config = dict(
    vocab_size=36925,
    norm_place='pre',
    bias='none',
    tie_word_embeddings=False,
    init_std_o=0.0,
    weight_decay=0.099,
    max_grad_norm=1.0,
)
Each number is 128 + 32 x the weight over its row's rms, rounded and kept within 0 to 255. Layers, rows and columns count from 0. Numbers have three digits each. The size before them is the row's rms in percent of the matrix's.

# down: layer 6 MLP down (transposed), 3072x768, rms 0.0641, rows 2071-2105, columns 512-639
# gate: layer 6 MLP gate, 3072x768, rms 0.0662, rows 2072-2106, columns 512-639
# up: layer 6 MLP up, 3072x768, rms 0.0677, rows 2072-2106, columns 512-639
down2071 099:100113102172139044121171135134111155110123107141069093078168140089108129106141145076065152083094121079113136149124171118150148126073151042165078123147162124152134151133094145117094178133119147157101069105119159134100096121148151093100097102079156180156139105178153086153058185202110140140133170137102148137175112157131088155152170073126134211138147102098057096094066162088149090152166
gate2072 104:170089129150165102073129099177111157137132123071110145132131136171141097148164117123121131138092062178083177149093129108123111135156076093105135141130061120119189096072176159181093121132151088144134142103123065108118142063193149098081123174103125181079150080114111098168149125065153213117071123158139142101111145168156112132088143083200122108159177043075152115104079138089128151092082
up2072 104:188160162134130138089177130132154192147133130148141183104143161135097129158144136113133160097164161136182100138188185205150134096177132091118096079059127084111052175122128138076086204127131137094132103126156148056125045131118138100099145112123084117097153174106161085121116155161149116135150144123102094052128067088130108162134161116107137162179110151145137124157121156132107175160163
down2072 103:156110165104136085138141100124067116117125118158189105090128157133191080138163152114141128148105109103149078139146152209172145094156097105104111127123116141133134133087160114103131115112122108183141093185131102060151123123123114154149148120148078127153122126098145101105102133132204133155124126119083154092111108128129181088113180116147114151157120078118105112152104147144091198146170
gate2073 104:103129149080090190124158145097120176162149098123108173122138155129117105123068091140113088099110060100111166138108094116089124104170121182085094105124174111144184143138179123136155107108089124083073102175147095126097186106107129144119159139156109173164076125180146147113083132123108170094186117190094119105135184072167162167149137105112129152110121184100118192127147166119123174124139
up2073 109:116090107121133102139056168144156123124161108195180155087134115179138148219099140159100089144160055157141098164163134100104131159103176172141152079111165078152110122170129121125159108119074112086142136144099075112190181080137137141104164162067133113160166141176112109157109126144119064124091111139203151127173116187126100114138058128158105114098130146137157183076166137122102136124191
down2073 105:124119128158181151130116118079196117123166151146116105101124134142136097165207147129158095118178172071153203168135126099147090074155163099085125118102172050095116112151177128079102226147103121102167135144103146067105117134109118185118182130140142159113182146145115107144150133112065084119141157123177164076098170145140126145126139119144116084129136175087127133092163163128039091131142
gate2074 095:089126113127203081156083126109111163115129101155120137074146139087114103099166111125112130166121063117170113108154137129130124151138105110146131170097207150200129099148159142205122131058140114152158100113109064191135141180060131131095160108117162125176073164166134070174116106133111122127135151120119181072123155149121119141114157128138134113126140134134151080129074153156104171142129
up2074 098:113187091141102107129097138101088040173132139101058075147097146142141063124113109134107101119114110181115148166127120162091102114132080129102181059140068137124134124184093094127059121096072135118150107165144099132184100109072140111075159096162197152145149140109070147114170135124135139143131146095195035158177137131094102064112142090184074101131163159125120130116152095114143101124132
down2074 100:094125144167100111138136090125126080175130091131150118119156087183146081115152153139075142138164123107140112094130123137088158088107132167137062148143163148101103086126174140129066107195143154084105136115141138185096100149068110170114119103173144139141112170131184130100144124137185109123145118141155134117146106092082124119077129135119120088189142094090149198149182090068124102147111
gate2075 105:164115152092076080096083141116119159174114121111067146118143176109117124129089141203121123125085127131115085165192133125119142167121177152115083202177137166103160108113164158080092120117118160151115091148175051111066088119103162162085111118108143159100162129141101083102152083161152156147140114109160162139153173130150075123141087128131102140159157118099126144125093116089104113154152
up2075 103:126102134147199117059108136091137116100150110105167122142081177145158080088147083129154126134123053104146144092116082138128154107124104155106108065130138131067091144093118097115143181131097114115139122105112183073078147133201131143162072192130138103104071130096154126208096155146131094118198140152118134081129171087081219165140171077092110138155156067151093162082130089053107108076156
down2075 104:117120078105150130159083117120135129048060087090148163132082187087123107224172193184154124152122111071117119041144139110125058120062130159140118104149115092123106130077128103085116115146155105169127096125159163071127134132161137118099123135115170103125127104179176093192083188108174097149126074152108135114081081108149134178160150092104077165134100132093104131135122094114122099144121
gate2076 099:119079129138127126044109191114118076115110129154156133135085098087156168105131171148102159077127149150083135123088127138116137110124097114200149145073113149155161187130121100097156116131174095105129103095121125106149130120122123153113089093139164154118152124153089115200154160171144171142122157135157113137129132160154125104126093152131144150136088126126146096126081142120126159102218
up2076 101:137098120099140133080173130202148153098123121133137104167146104140142054092162122149116075129157132157112153106140143152104115165107149121056116133098124179183135148127150115159156135130092048124134132089117140114079127148112150131111120168180107148103077142176110125198178120156124088133100150148083090175173197167118188110108110139134146092062136132129153137123086120112134132196152
down2076 099:157126088137125069156076097142125151108182180101117125202205123105126096134154142128132093103138144172129109197154066119209132165129121107179122150214181131118125133122128176172122190095134040147079094109142160117079123146142118090155128082149105156132084170051167117136080105058081103097118086062082157156087129103115170076081138120100127169106218113120139186105110129113144131167088
gate2077 090:118082071095154099147146167197149068115114112131121119104094123107092106159137179137174104135122132168104121068152086153124090113099127168114073112064114096165111125106000160144119111132152141141152130131127071151117065121130159159124136191122153160199137168113094170141164143153151159151111127129151172131128100138098126096113143133088150128128096123156099110160129096166082133159107
up2077 095:097189114088128109118078105161036104112150194104134105067085138164156147089139138149086184079110144116147122177147168151112202169108132112146097093152140129116125138100137083101169137075126157163155049183164149143086136217086113174079168165121127073098156090129069137084189172123181113133084144126148072165134121097089129137085100117128176124113145185111110148068110120134099178156148
down2077 095:165141181134056133113115123055126132128150088166110098136155149113166153083179093160102065073060112131153146143150132080086117060171165092048093124136189093143108148176148124090077113111066121135101162137138148166133097066152115103116096106107118077120111113181125067113085110088101150103118043124133109081073194072164117163153121096129102130156143113089150105155161148078097106136116
gate2078 098:107111165084128111119088166152122159096131164121127154171145140104107140115094092177097116078162106181164177142120074141148110152194149108148083148149137133097085142125182181121107144093157149128104165151125187152115083164104142130108184093121162120120092197109123176102117166086162121133111198175136161121139101093120143151100177085085181133165157112119150138064159064080119083138181
up2078 099:147109115145070170104166090111121093075158081098156147102143118185117122100129133107112126114190168121176093106098110088124108083144176150131074129082109124147139145070107102125067142128178144125123104139156119119122139118122208054104181104108167116107145094122116126160051083126094093145156074079147112146118168086164111113152147053106115156171098102144121076167172136079121147116160
down2078 100:094080118151085147148128148144096160085130134148142145121163102101180155126175141158144134126169144136131172173104082151188129139147189187137108102111088111137119167108140164142124130117188147087166133128205080171181078071102116151121159138180143099155164091111252130176152099100146068131142122103124133093119153193106178150108149164108207115080116160179118140117156133126162168178158
gate2079 098:216108173116138144120059082120133165081087112163129142141145115108131125175137138104156129092096075129110147162119212135157158210174134096060130115126159104115133159139158100181182170078122148112111128118136193109152125140132089125116119153074077188067142150125124144177089115102130149155121161131122078143134146137153227131114157088146099102164147093139138127117090153129088153134126
up2079 098:172112115168112074124127129129140054161155148093166140094134131164087102136117114116114138144076120122150127127148134133143091156081110185125186119119121086096125138147139109122130187089154122142133139140142089179185167165093123138118097190121134074178108092139102168138112136161100132083141119200124123115145120083091131190119193133113149065099176106140115170153181127134183123128067
down2079 100:112157114107080122110161103130146199131157072123134114110070129147104123165143102126077170088105149129178086121149115111110132151114146149103182115130111138139098166155135109107185182112126128141116086124113077163101102106096119144168129116129141139064091177120139147117089090144109119090139166102134130146125137153099142087137181112155109098170173132167106154190074154121185151143107
gate2080 104:168208136174132162138104163073127133130088115146130121124162092177144159176179120165112128128169176100157099182118031076166126111123138098152092101185122114144167112165143158215121111091206116093173135144127105151126129113151145174130113144107174142084143119113101169073047190118155134187155138112145092123155137096141139143103108107132093084131103138115101161077147179126124116126090
up2080 103:086158080132143168125128126154123030105191120112126123144147134128145102114112128130137123119121171128057156121120135123052146125128103198169093139140139140117055120145116132073160150209110106150113150110121123133152158138086097128082133122161108127121117129145125109157185093119181137071021092166127099158134112151098124115100177145098119112079096120150146114124142131153082098079091
down2080 105:115121153097124152090154073176140014154090114140117114158125126122133120105144142149177126115145150139156127093111129109158183142137102165091138106082096156054166127052187126119120141095176103111068073077148172144111058074127053125101124124117172133149137164155095130154125094106080114083094164133094167155089106154148116146147112104038162132103159169089133108150198092073126118131091
gate2081 098:115103133191114130142101190122151118093104082161137094139149112114090075109137157146170125158118104104143151146105092160154083155083178083108108143191146128137159168147198092192135158160137127073136131078115116140108107090091152100134139165164141177115124127151142156149171117170104163135160117158086083106064080117095150123147101089083157115080177122165144150104131161147095183115099
up2081 102:137070134126111116140153097059113105166144187118162104156126128119113141189154105135142163127125098106125109143201156244110162114122142110140152137098085074151150185102155089134167110166052152053086155139090107149121085126128121134213088108073120110125099124094132090133129103105086124101102179149133137132144163105110111137133154084029087149129141145151128019154166099162154121084111
down2081 100:211117110116108110112151120178133145138112148095122134094120044083102080101097158142120123140125138165083089111141160197081172161080144160085115106141062113148135162155148102101176115177093131075124100139158102085095102121090177149121072101101151140035074132118099104077143041155167110131162149140135059128137140128096088131143139090115153101063162128135063065134090164153128095106128
gate2082 096:158118153116122110143157151091129170143125108099143128166132143232147112082093120133132084161108126103199125144168147138156060132156118184080161180185129105102115101103079119126081084122110111117140146144127131168150109120209079135141133103163089161150116154117096111144114137113159136116127159136159157201134118133123028117110106094130145083062079204145116074156126093138037138150150
up2082 098:149172181144131102116156156106162111121156135088181205204113089092154140158120163166118127095096136150147125071166128083139133108034105169192149115145172182088148138108148143153148162068121143148143075141089128112144077138134166100115085147114151099139160113083140137145116182100116138061140076122166125148089132096153130148126121136186116098111105119177118130188156075139077093098111
down2082 097:152075123126139095161107136116172145122179105160159157121132149184116110113147147146125135121182084104112096062107107152150153138144158109107186099128175185137107135165144087130145193119147149149105110163150138121149129178118076143124065151186123096139104103174095101171104147098162122148133191136127089162097159092144099188133163106171087172130158118157117146138129077169155235150175
gate2083 105:151195053121118127131106119061117173127181107123146112082108124188078136161193144106100099050141214148167133137124166116119131170096127173094139095093140132151106163105136115133202082134105142159093108091129132123129139159172127147095178174132110174161133132070142117132128156107125169155138156189152154166151042118083189091180184117114131155083175156146142139125119119129125132134113
up2083 100:181116098105164167155034173175100088072096173103144116170099145119108143105140130140109107172135113138186083186170203102110104119138077127128142110143147100149134177068123101157129132117176125125095065057100153081126146128110085140067195173122126155156130128086122191119137102168200181124107121095185133162107140151130120120182142154144123136149142145159114153108118138091111154140120
down2083 103:127131102123165125071125090141128128105101150093115103111116035142126119168124149064111116113098121115118131130166117143202130152100127114152167152064192124127121169099133122097179148125163121148125091121153100101079081190148133154112181162158119112067140162095080138134143061186137166115081152136101146168070113066111181154118161088154139129126094151165097146162106174117167143163140
gate2084 099:152065178063208063175116149116149148146124091173116144097117148150123085164077100139115096171123088137080122142174127131130152096110146157125160150167159133119172192174129116160120147123093121142162078074098134133132118139074131169179191112186114153124179167187128118084114091077122200162128037081096098133121178141142101139143114218130092116167161143137127142135125150113132167167204
up2084 100:162176142139092158116056125124126166094125092126130145155181130140092123048113120065147106120152137109085111157169127104160134119139092080128095143141119203168174085075135175150073092152134096097177072122107097119115181126135087087117121136084107057183093137104160159064115084121133152129094109133135066170153100156093136132083129182199125087141132116110138113178134158158125092137123
down2084 103:115101100113106122101135151119173116076067218080139109103200164183171111069157076102198142117177153111080138110122099118105121112158106118142099131097108154197062059119086081189127117144124146087077056078152106086175115129114141141157081099167068128090124126099146129122069128118097150081118215121136096131079126152101111121126114149104131113116217136139123127178125176111151032115092
gate2085 099:105103116103148192130111165133109077150129124144135114147150121181071078128121173130103134151157130131133135102132033088114137139148150064150178128078108114133150169143202109114100067043121175121175134131140122120104140165086128085116125132124145120187084149146109111107105073130183125113102085094118118115070123167167173140127098104142152112092122054170113138148123143136175108133102
up2085 100:122094144114150108183131154119213177156084126114147158113171103130175203088110126213120113105150169111139165116088116143104141119107162135133088118147138104089146150143135133135169201189112047108112131141173122152153147170039148131099173195133107197162093102108181140149116092080118104134140068157187109152125137081067173173138107139134220050199146115005112135096104095124132123079110
down2085 098:091149161143097154060107122119135110092150174113132159171118141183213143107144114139132105158161164106094079154162114158135127153104119115146108071072116082122197139103120078174110123121093135140119157148153144131094124172170099148137146148139119101117148069122067101070132119150069084115154116065109114164164143114150130122131136103129122083088155085074021138114136119145043095087125
gate2086 100:148094074116157138117141119067137096072156095168116166085188124091113109117179100131100107145099135119089088150142163117130103179096145187136093104166174126107161142146138126185115152138125119137144101128120113153118065074117157171171150105144044101132178138120147082138158157104132149155161092073141143185117124149110116126075134178133142069093128089099117109151199182159139161109097
up2086 098:149129113156089121078068119158147153130119065100155109113138077147092140084155134142152138116126157127130134167118106079122133134141118106117124083182147138116108179062137116126104146100149200140142195148173147142124163112074086142142132091149166084144133114149085122166173095122128114190052097147158162117137123169117103074096163125180130132109100128120175181101131128162094116086132
down2086 099:104180115152106097120108094088109114130189116169150111157135159110115092112146091119155100155141157184159081127102127120147111089134114155134115143156128159116190101126145077064095107135189123137175165128129114138132138115155076106112166113153128122185162180097101193164132168186065197110124144095155128166078128164141115130161123098140154151126137040171094112166120098096136126168107
gate2087 099:113183151106113125165151069176116149164115133132142097040129156129057157132161148121113144171132093163072119138174061130145115064157114184060148122143158111126158117180130115165110089156132138168138118176125097046152072190166144123105137095103059162107176150132149081123116127115106170131157096115150168139111128080136131164148085070155142106106076161151148081084176157126109067131147
up2087 098:175080115129154090105094154084127120147150085080099127079143121177117109122164107135131095174113097106082147088119123176162149134153136132129134145122100084111127062153123129073136144022139136140111060101169118171048062101144096171101083157097104172086174134077147149160148056156125075070150149167120110141117110100152094186192093135120105095118149124136089176110139155152133066125149
down2087 096:088149131072124134192104157134155087122132101140122114144145233119191102142128174191154131158118158132104122115165176124095206146141104144095134100165146129124106145123160135085119163161154111152157106134123140089146097111169184126145229199090151101101157109143172119147130131159105115128103137140125173103138145071153117093164109109148191110109140144129223175131110089099115133170178
gate2088 107:217137126103086149139147159093117211122165079108120084123134148149129140101152137121137065187155115133153069112124154132090121153090180180134160146143186150187147135184138163135109167136092148187078147126074152121196120102132154176147091107127116155140100151098162109089148111102097113129125137139190143134106127144124062048122059147130105135100101145144123041110143137158157090131122
up2088 103:208164089090135135122136147118160188112094127113140113122070151097177104108103097066100152067141106207149204174150137107058128091091174170141150164108146178096096181086125120115153118130113077116163098146099100101117086149134112191101146102146229082186159120102092126192077116097113136174081114147121156136179140096163074161105090137062145152123124104100108113131134106071113111134166
down2088 102:146095080173176112092063196114125184078076174089075079100124138090156128075184124131088099084075142140083150100156124126159061096073118144095131102129176128115117107151166101135139138142165084156117102151090095098108099144160148127184120153148130145147115100141099101111072117091154044159139133117162134095174135129150125167159133132100139162130104098101121114137083071041072126177168
gate2089 100:168117109162185138125119106092137150146088171102087107098139059178142136116127106109086093112120151108126150143124102135098125058152080172036094138131066136174119128134110158063177152150189145097092132085169109159087129111072138180110134135126138121196177153157115149118088130093158079126164139116109123123130121099111186216096130093115102164114132130144173134125096110076089060093053
up2089 101:103127106152137165148084123144129135134068100190127179124165171184108138101171130165117086165083144159133177132088113115119067125131095162180085113109120175148126115140191166136130101086181153140121114160155101148140090139116110120112054118183145133117116168163125149155100190096105174092124251129110151156145160168118158170162150082143134089151035137144077138106129202093169154084087
down2089 103:182130142125089120069134170102116045132104104009061169121179155102110090159155163101153161155123138112106111125129150176162084190175212176138148198103077072154143146167071113196116106135093095159153139105093077145115108130102160155103094113102177137160141083139098150132152101105099116145182118125165183077134139123069188097095133103158083151043155187116077078103197089163072088137104
gate2090 096:081115175145084142134135137148162233127126182095100066124147104128156114160119083115137139160078100171200153101130184113121208166109144165219103135083162155111178160089177112163107105114129146135099112097100098159170133086134130141141125103161148138200109142083149133119092154158135098098174082140168106185090129163140151145136156142108116138154089106158133170119104131129146138119128
up2090 100:118158181153155123110079087149165139111168097141090163108132085150124076140137093108109117072114111084153121159141105125086140129159113103124174154087093128103094125140169114105145122114233158107133138162109118165077088076195107118084137124113109214118182064087131139092140159167053125090098140124137090116088099141142196179187133136223125117123140085100115146127131120125138107125145
down2090 100:126126121199144122142065087092108150104087155143155118141125131087108071168104084104190166175064155155139139175108145153118110157155093141145094106119147176073159124135109108158123177100101156104146165107137123124125117153133114179078142111096127099173122164117160161117145161114168145093214195178142151136089128130152174118108159169130156149211096188088132129123077128159111149135150
gate2091 098:076106219195172111115126155163161114124095113125164099083172107121118117128114150176151085052170142135128129107133108118130153189130133133146106142093143136077169162138130132180157170200131102164143139190144134083146079111120122167151176099179127150181128112141129171099166126176172141122155173119127112097126147157149091207100109117139170121173201125091106148139151152099147159133079
up2091 100:169085092127145107076126090186114165182115160183123115101112148145116136169141150076145130059143221109143102168113201111170154199168142159136232121110107117159136068132170094124180105148100150081134143109085109136126137114131142096106092119178122042123096125190154103141109158118143084181159153128180143101125085158158140106047123133093156125180144134068163136080144193078158179075150
down2091 101:100107128146181130165075141120158096041105146143133140127154155078118154095107076083121132093147209144176158163115109151189122205134069141125107160071193098127158140114168114132169132111154144144125159110076114118133146170139122143173104117106152116139148140117120131187114239080086100125115132117125151103092168131142113107173084143105091161136099122204170142126131074158119124122084
gate2092 099:110154148150114150138150168150204166061106111142171120137107094110077142079132117140137179129178101122133117137175103159149110159114102115127066181155114115151153107183098157159128127082138154125135122124095167115167105172134117166156076154118152094137144139116046140149073108081120094158214153150172188083177132126126137170136135147090092127089096141164095078164147148159114157121097
up2092 098:045089085120104082139122089171128087111143112103110180140213101089162147149111134115143177086072129150162110143086173140127075138146106198125136144165116122139083113085158116134151113147073101170071175122090130164164133091111130112150165131090182161097146118144147154110155181062136061107128117089095090123205091140138115180146138076104133119097090142128129187121173080117053107106122
down2092 098:102124148105091149096121135132132128146112165118150127108105124188087135119126175115159163148092114160091128132132138100121083187115108100149077131164188121068142108143170140148118125118057147113182120094113150130152135130123162090109110054114110119141131158155139084160194109053114106148168110068126067121130128115129143117124120147120184147141132127155094123125115217147118120077107
gate2093 096:142138114099126115113145129109201185092126101103094156115132116062119170113124076131147145166099142139082138149155140154095125166143113148163092103170163142139150119154152084113139154189131136113131166108095209147154137113145130121126129126115135103171208153138119115122072115157177160107132180115175135067115164132100105134111193161130090175131199118153136101093127146111035105106095
up2093 095:093152108141203082188165097141135122129150129139140135146137095143152069170210094129116132157159088131109177096195089170184146189156171127126128117153159227128130140112121140178116077142120107181107103203121118135115144128085130164057162116153091172057143118151117112088122077127129112150098149129113128148135187093119127165133090112117153115129209180104068097110160097120155144162144
down2093 094:096143130173150155148116088158110098136117193124215126103139143133133089117162106155122087162171085102170092119124116100190070105132139111123124145121148128058137140090185147123167123121114092175141124094076135081158092104106128092086121132187158127070186164157163154143134164091109112121117120121147098102115147127071139150095161124098075164123150152178128151116128091153130170140086
gate2094 105:118081095083082096107168120159087100143100098140093201122138068120128142155182135110064179051157131113165106099137108134143086136127123042130198106143140077118057157145126129150099148115129130141145138100148150115112148137201110139124146147139118129148176073086055128136054132158083126102108095108119116143132133149103165192118131096133160142159152123124116169138095123148051075166137
up2094 106:084163198130138108115077082146134112127167103106110122148138126085140096186167156126102123076048147099125126117085087160128120178130130139130169142119106096140147152104111092152171122163139169129126073134176152119100150151085129109141186167023123130139072148135194104133139183135132119106130120124167087187102138171106158127160068150091098124196138120083062126196133074119135155111137
down2094 102:118177180090176105124123124134140136085092134159167133137143137115162103173139083107169049125108123183100137118109122111069129129097089135108150134124156118078148167165135139100183105133117149147151141179126179104161161170073137159108106115132084086146130247128106144128150169112064143142159170120128124113044184136102133180100120099076098079134138139144143196112074072139126164160112
gate2095 103:126125105077192133138115178090099105149082163093117126155186116150152097118121133127102124147160108172149151146145106099145158156197155116112167132127137094135106127143138169120129112130167124111151111191117144085107146139116098156109153189134120141097156134139155158107075110139152167124099088111030129151133117136168174077117170124109123108175134154144127158163114086171091096145073
up2095 100:142166160226134100109136145109112098097115159086148116134113121105176078133154168087177150120080123125130099105081152100145113128112121122176190130087130138157155146130144142175116119150197098139133181126079104150188100093171145144078144127113153147084087105159114141107165124111157176122108182053089146055125147169105119117150132150111109113132097054100141214159130119119114107168131
down2095 100:119126118085136131136151109172145045133179173132175142131136150132140138134099132147179137154133177141090096150181128161140158123113119169083211126109109117156104105133161138165151121154182082099091182140109157100135139184100143186133121141099146146148095108141149099075140142093184146132146177069148108186114164163144112174113125158109142115144112178133081133206115049133094163187104
gate2096 102:090175148074148135077100109097130144126165215113180134151165098101151107083067149106108118153126140153162083187123119136144119093148148125115143113168105182104136095148140144088154119142126119153075112099170104086210088102167110168086072183157115123132091120106132192144117148099110117141132110119166112098146137152127186238128110090123143109114142119104150120120079101102082092164137
up2096 104:087151071152145115162092125166082113116113110140077119134112141161141116160081124123054095068142120158105137125124173069142177171167131145136079119127145169124149153173113155130130135156123142187144118128103157153081090127080120162126158098133082130108118180158140062162092143071159157171161119132082151176144128075106139081083101103118158107180198083107118123061122142170080141111095
down2096 105:068123117154121138117131117180114142093135082051147099140145085104130142176153153135118141091171105192110117096142124056058148137136080129204056122164105079134141135153138118112092198114136163157107132121155116116156106114110095128112118114128160114066156149045093146105128075105146173140146119161138151117143102158136179197132151157116167086135152136124150168108082127151125096115105
gate2097 101:152138130144093170115145155057124131133171161134126190113168133109116091037108087110131100095111058100077096121139162167097096165082178135108167115159124050130069103176128115108067107121178129107156131168157080166133143111180145119111127173060122089118110097139073047104116133147124112144116083131161107112092124111065182082157131142137127122174122147094132108156104147078119174096140
up2097 100:144108152112108138166155126152106109153167123116160121108122147088105074101166148104163171079090139137162174195150129158140146132116151113115099134110127146117145082089100104110168140141100078146091129176194151087084172175127132148106134026104083116079141157116214117144141158101147104086118109148118091164044139100137076128113126210141137094178146101125131143187152154098108102123107
down2097 100:127101088153105140184089133136125118100133144139174077101146123161150136156122124097137094140177103143131114159138126165162099063167104099125070128125188150127130105089130101158113115077070095126102103149189094187063136120148103099062037081127053114130166187090102139135124141131138117077102062144106131158086162175153123122136100159176175128186174090082134166115108138162120174076156
gate2098 096:100113094083156155068120124059131168075113079088068173116128109096106093137116136153072099114142128156161066097133125146145150091110127140160125107104130150114156059128166135198140117102188090106131117078139088084153200148159137155149120144111141104099086161124082097108125145159134115122136138138081127132155175123142081149179141142075144121129153132131119159115106130135140121062175
up2098 097:207133143090137121086135141097133059141177090131127155123060069148122136158139132130112112080075083120196135065093129078171129121143094108153133191116164175130140126193166170114132118129101122176047127139115087117163154104129093091113077206104156134098087138141109150143072125166162088149097132100092170118115103161118146156146205144107101146162092168137156132100140145163123167097107
down2098 097:128112082099032107104104123226117110161095119148123129087090122138079078144088134113112184123124124130073147116101143173082174115125116067130122129096169149128189183125166103119122125072048035136159154143167073182123062157142110151081157137110090164085119136111109109124150070163142086156127129136080135074130103086123148076075152103159132063166087068125153137141131139138150110171105
gate2099 098:159064110124141087140141108148122126151121180067185093120082181126070176129145087137121121126104123147132151110127165076105083131149168109155104135107180156121124180178153122145155197160160133089117137153073237167144189163139104144088093179085144145135110120229099118174126135116147146144149181158163101143088167156168115096101152134169111172093131079195125072121149179132176170123133
up2099 098:158124144113148105103152152199151121152095115096097124142146120123112174103103107145157131151110079098095082056153109133139127093144115132093164082108127105111073200162123129146131195171132156135175137095114154166130083121155189182155088124135083109127082119081093105103117104113121135177151156080158063080102111095132135171131126124138116093130099100149138148150157149189163124173114
down2099 101:141086136138144110173181123169122077121134089090172087130088030088101128106126153161129149155142125107115107161169133142162152131181177114163119128132089192087053122102136106087191180123129167125149129127049121114073145176100121167120117169116113108136108076072135098066076124137144162175169148072092171105141085121114137137122099132178140119135108157186122086156150157158148138137136
gate2100 105:140099085112216150101134099103130099147132154157113124169134110093128153128133138110091126139138126156129112107088103098128116137047084138118160148173128049130099141196064097127169104130159141139121112147146089133120129146161112076120131083131128092041165166104055149188118128122103109131154124105100144156144111136070124145140207090121125142129117170196085100157134128150064087113116
up2100 103:066212154084158125116101150105103134055124115184159119174194141096174106091153168131163132163176150114090109129085095137159080121101112033147114148083115128131197170124166093156142142126096109148081141106128138108105170143106153110180103125155127126149064114148166175158129141149147131105135141181089108178124059129096135188095124131100129084107155163115158160179111092119125143110146
down2100 105:108059144070077113128164133147088157107099132144116115177084135152120125117129048152115177181168106122071129201138105112173134105126120100149169155135123175085151184134153133143134088172081109120042108130171136166110149128126109091134124154154111132128176114135157157145133152131163134140139111130158101155096130129134104159167098156109098103144113127169100151161070155181122144068184
gate2101 099:145085105105122116113084097162083133166140082105144157093178149177168072158139124138111130148095121101136102126122148133132086131139134164163148164071141143110215206180168109111067139107094159119185083146140159133123105169105120130061082179152105106093136132138122127146106158056091169140148120178079097103099136060131142147161107140123150116131173132157123123127129103137063131091184
up2101 099:174181133108115120121067145102120080137092101090133178108103181105140119083092094091123125143097143085113144139088132188119133121092133138145060063103145131177150127129130097151121123132133135156111132163143088150105185106152194185130114111127130128126136092142095146116179113141080116181153096201176122130174101139086113121124172138135117144131127135132119155161155123088105151153110
down2101 099:145162111121130089110096076100027112150159083136178151139118124108113098196166107083136098122113151108150083201139122113146123128129148092147153109089140158121146165134120101107187057145051114196197170129127110208105112088122123101103099137151128121106178093152129158154162179095124119098068114137149081152154116106130161088068147134187117198172160160140145133213126135178073132157181
gate2102 102:107056102111143125129100120143119127154188099094140109119126143112195109142200141095105131115143115152105079165172132155097128165149046121100135122096145133145142103120127139092133151208157161116086160143154120171119091165185182108149183109150184151144132130111092164069143033140096125122108152080165115115137156119154124138139134131142098141039168174111147132180130140095041120096109
up2102 104:104100150119116094141106069162139127121171086068142215114085116082088134066156152116106155131093139144170155133133155061075111065126110116079044160094103112090092169102138086122129154114127118124123138100159116090158128102160073066091141100173122107079141091124128109119113206123166112110120144126143087108117119000130146162101144136155101094203128138138107099154115052122160113113101
down2102 102:067135159091111131142095112097108111112112121108142150118103086114120136117167146171116126178114124124137134083079159094117096157170141172096023172117131133097146198104194091149115150057119105113181130123114145126138150100145127140147136094130063103127172142204148147188135186161123121116129096156126042121150114122160129179166090109132174105157100146115153121054155114098120140160130
gate2103 100:166134123115097083100107173167046101106130101107111107092114076156115123127085116177177109109082150135135175167119139042095149080171140109098126098102204124086106122168165116100015125121155167123108136121144090117134124140101118103139146165126158115137093162137146178128083172161121143140093164165101121094122138211126132173127135133160151099141109133089158108173136131088181110132121
up2103 102:111100184144165136098091120112129106146102106113195095153125167109073091092129080100130079129117134115091137097174114100118113132157164104117126202191119135112147070123122153130145144129055123144175136107191160182094134099114121193123082188181129125100141139122102101093154106166073143176075103188169143192149148117170164197131169144152124143133140138141098127137146108108097157140109
down2103 104:117186160085107209099151102132172135102149139078120105133109174127130165181078196107152089108095145087137166108087142104095096122103127117129133160140081140157124044142103130118144093129087184184153136118127158119080151079105155106163136127083178167166156118124116154096110084132129127115150067137115078105092144093138110146092132144156167137115139098152185128123055086178154076109108
gate2104 100:077104115119126135161110097116097105130131118122151195091148127101102133102107083208137116044153124126109093125117162124163081141095090132069144083140113079092131121084103108164104136143157102143133143093103123110169111123152078087226183129115100117132126051127129184039108133168016065111113121141118149123109093092150125102161147103123096058139186095082147171080116110113132129163093
up2104 096:075200096146143097124142106160155118098156132054174101140180145088117093077155171151149188112145112201178132094107090198200169093066146080175178133115187122148116109112145156116140117145150103111123162126128147166127163125139151082136105176158111157051135149148104121159181128111172147108176173121129090089104158138163121157113087106089074146073122109132110113102097101075155154166178
down2104 099:131122164147136134186126109117144040140147086090160181097159081068117080133100119152106096150146123132174129137094157126142197165129200106130203125174196120146096103159134143161103085131200181121133167073074149161109170194159118087119202114168148170122126094125128167115077094160163155065144165135143156147150135163100135080125118085158095109128106105161096162077136106111081144125088
gate2105 101:200129133140109072096060145136127114117187074116139141166112103131114154069164108114063131172119145141105151131112085171103102080087119081090109185166110143099124128100104103167147163096140144141119172212167122154143095078161122157124179152149132166153137191122149134131130156130097184145097133131127153104128130105102114163096116162152122042163173141180126105133127126070101097103136
up2105 102:133119109156153108129140132170126162136111240130143092135106144139150107151109161090148134095109142130106056120171076159138157170104142129099162126105152210094175087091118111115090179140108092108114115118090093146100101095140117075088079105134121071149171120138157136078098134067120216138076090121103100188127211147084081120113175077087177120122145127159133174141132116169169109125156
down2105 102:150104146166133073148102126121154130127098126123105110155130097134120114106153141141106131108030117175173149094131077142143157149124129146118163134097073118177131131134113127092134150106132127209108089156129146140126166098134139083145126123101101111106099168104136163155074146118156168111059133101109113148150200154129101121106141026157139156107151141097111100140128137137110150132137
gate2106 098:172113144157131171169126112096099117099094087107141185148111084088131152154097110090196122160183139133163098115133165159227069142110125110149143106097123134142067126100165184132197087137132145127084113157162142120162105121112151164227114133135127198083122102068150119117137071095142067082114097121099126155148105110116129157184144151116126136164087105100135117088109146074158102115064
up2106 099:073098141111119143069165082136142119120122154114117137105057113140179137136100098122122125156185178083149148134169174182121201105090133101042123122149116111080108072110162158146179098133082122074066112136133163144100123096053111158141188121127110101112147085096144119149097116141122157097129174132124116119149141158101117140201128177130116144060140099126137125176145125092104146120102